Each number is 200 + 40 x the weight over its row's rms, rounded and kept within 0 to 999. Layers, rows and columns count from 0. The size before them is the row's rms in percent of the matrix's.

# layer 3 MLP down (transposed), 2048x512, rms 0.0795, rows 1674-1679, columns 128-255
105,243,168,222,141,141,156,215,183,208,113,223,161,209,162,231,160,213,193,122,186,210,244,232,176,216,246,145,194,135,194,225,199,214,220,216,209,186,193,268,223,230,195,181,188,210,162,209,149,204,196,183,237,183,100,221,157,218,230,106,150,194,145,201,233,214,252,170,141,223,125,174,119,202,139,192,168,169,193,175,282,212,217,144,266,277,212,171,243,205,223,166,154,201,192,184,209,200,215,198,201,224,162,186,205,173,224,177,170,127,207,216,166,151,237,197,226,194,187,270,155,217,206,248,203,161,178,225,202
100,154,168,204,122,239,189,122,177,219,179,228,169,241,226,63,186,192,285,170,276,192,202,293,266,148,225,239,182,302,191,70,166,160,211,190,138,209,237,209,244,233,181,162,119,157,222,138,221,217,232,172,236,164,204,141,276,204,166,220,185,207,169,208,242,250,187,171,200,228,135,199,228,144,253,90,192,226,138,215,222,185,155,154,205,147,242,185,225,190,242,220,247,196,165,175,136,219,242,249,262,184,164,139,147,249,180,225,202,261,166,239,267,202,178,218,223,269,247,193,143,215,226,217,207,210,190,273,197
087,199,288,164,227,275,183,162,196,285,213,177,212,184,201,201,221,150,205,180,149,206,269,151,161,207,266,205,247,183,206,272,258,194,195,160,216,230,217,182,217,163,236,218,143,134,228,151,178,157,135,241,137,151,267,241,152,208,235,188,252,196,190,211,184,107,198,94,231,180,217,171,185,217,211,218,183,130,246,151,158,162,240,139,201,186,209,185,198,231,191,133,132,84,234,256,166,161,184,248,225,255,195,211,178,184,113,220,245,192,173,170,209,246,332,170,198,192,213,160,167,165,161,222,234,191,172,217,276
087,164,135,180,232,216,214,182,208,174,162,227,151,192,215,210,200,107,218,232,211,233,208,164,206,154,122,230,200,178,200,139,194,133,171,132,85,249,213,190,272,200,303,149,231,301,143,186,214,268,220,154,211,185,203,207,154,208,202,143,202,167,200,266,187,228,159,200,171,227,158,245,200,225,176,201,163,167,186,223,180,263,240,154,212,192,210,161,193,199,189,190,329,257,173,157,189,228,173,208,172,128,215,163,218,221,166,191,188,160,175,155,214,188,189,174,231,151,142,207,197,113,137,175,267,215,177,163,240
097,228,177,193,167,155,176,206,213,246,202,217,209,136,199,243,235,263,135,225,220,159,168,194,149,149,188,230,229,263,109,183,233,263,234,240,161,208,205,215,217,171,161,301,236,237,245,195,248,229,298,196,207,175,102,160,184,197,168,178,253,243,220,179,189,132,211,181,161,255,254,205,240,257,188,266,216,238,275,136,206,235,256,205,145,212,238,187,170,169,183,246,224,209,299,143,239,213,223,201,251,193,269,279,224,177,202,202,188,159,169,211,170,241,190,162,263,249,215,218,156,89,231,218,240,200,169,215,182
100,198,244,180,165,258,234,202,241,150,215,238,225,225,245,200,211,274,192,202,160,122,198,171,223,182,202,255,216,242,215,201,196,148,245,214,252,244,208,197,239,208,288,159,167,238,179,180,171,213,97,210,232,171,215,235,221,164,209,199,168,221,186,192,126,177,193,126,151,184,216,219,179,275,275,300,259,200,207,167,232,213,156,245,187,223,259,214,165,236,176,217,131,232,161,221,235,261,196,263,229,131,251,151,81,189,220,146,295,225,214,194,217,175,149,180,185,227,194,142,206,221,280,203,157,151,264,190,161
# layer 3 MLP up, 2048x512, rms 0.0797, rows 1675-1679, columns 128-255
098,267,243,235,198,191,241,318,143,215,229,188,211,238,171,191,193,250,231,185,215,246,230,186,179,276,227,240,248,180,202,171,185,186,328,204,189,148,183,179,259,206,231,235,206,221,254,209,205,179,308,196,212,258,186,222,198,183,250,164,145,228,234,249,165,167,203,219,265,174,163,176,216,202,191,273,197,175,181,179,187,208,266,262,118,205,199,248,221,121,217,182,149,107,188,211,271,232,221,174,197,210,193,235,225,136,214,216,191,165,253,308,176,291,175,230,241,180,235,195,256,135,182,270,242,276,169,194,171
091,217,93,201,218,286,173,192,198,153,192,203,172,255,221,189,216,211,219,235,198,201,170,237,213,193,207,232,194,212,236,251,194,212,228,176,175,194,168,212,160,262,197,261,213,254,229,204,180,207,222,241,265,191,129,164,245,230,159,203,155,182,267,195,201,282,187,205,207,199,266,234,219,228,162,186,209,244,197,195,239,247,265,156,223,201,206,162,195,189,174,287,174,200,214,170,198,231,262,189,210,210,252,233,166,242,239,103,238,220,219,192,194,272,175,237,159,184,169,265,221,141,197,153,215,216,193,207,173
081,94,168,203,179,141,151,188,162,199,217,243,199,223,272,143,204,193,136,252,258,139,188,199,234,177,173,237,201,256,207,317,150,204,167,191,199,275,181,191,177,192,182,209,185,211,290,239,175,177,273,201,221,216,244,174,212,208,165,251,215,221,212,153,178,208,157,187,218,207,180,240,115,106,217,83,193,272,235,188,166,271,213,306,148,212,212,229,257,243,190,242,203,167,183,195,172,147,192,217,224,293,210,230,221,189,213,247,127,243,205,168,129,208,219,256,226,236,208,136,215,234,197,217,165,167,113,213,250
101,194,189,227,266,171,95,125,206,184,156,180,157,220,202,185,128,202,264,145,218,162,262,206,214,278,170,194,240,153,197,240,175,195,247,254,146,177,172,186,236,171,244,203,126,122,169,135,137,120,147,128,233,200,178,195,228,237,212,149,191,221,238,239,160,202,184,204,168,240,266,233,213,191,206,241,127,257,103,218,207,231,245,206,236,208,186,241,259,154,198,228,186,238,184,169,149,163,187,234,215,231,224,179,202,259,161,131,156,190,224,222,197,177,189,144,216,206,257,241,154,170,202,231,194,252,197,213,159
098,225,89,192,192,256,232,230,162,236,115,139,209,233,180,164,155,218,181,111,207,205,164,200,187,153,187,253,190,147,235,133,229,192,191,203,162,201,209,142,165,137,213,191,191,225,292,146,196,285,262,207,232,232,154,177,215,241,186,187,144,193,273,280,246,272,204,213,120,225,165,197,164,182,143,227,195,182,173,190,252,260,240,185,162,195,202,239,217,180,146,179,145,158,217,145,144,151,211,228,214,156,210,186,262,176,139,177,160,238,246,256,191,176,190,180,216,216,236,175,150,242,196,225,207,204,176,177,141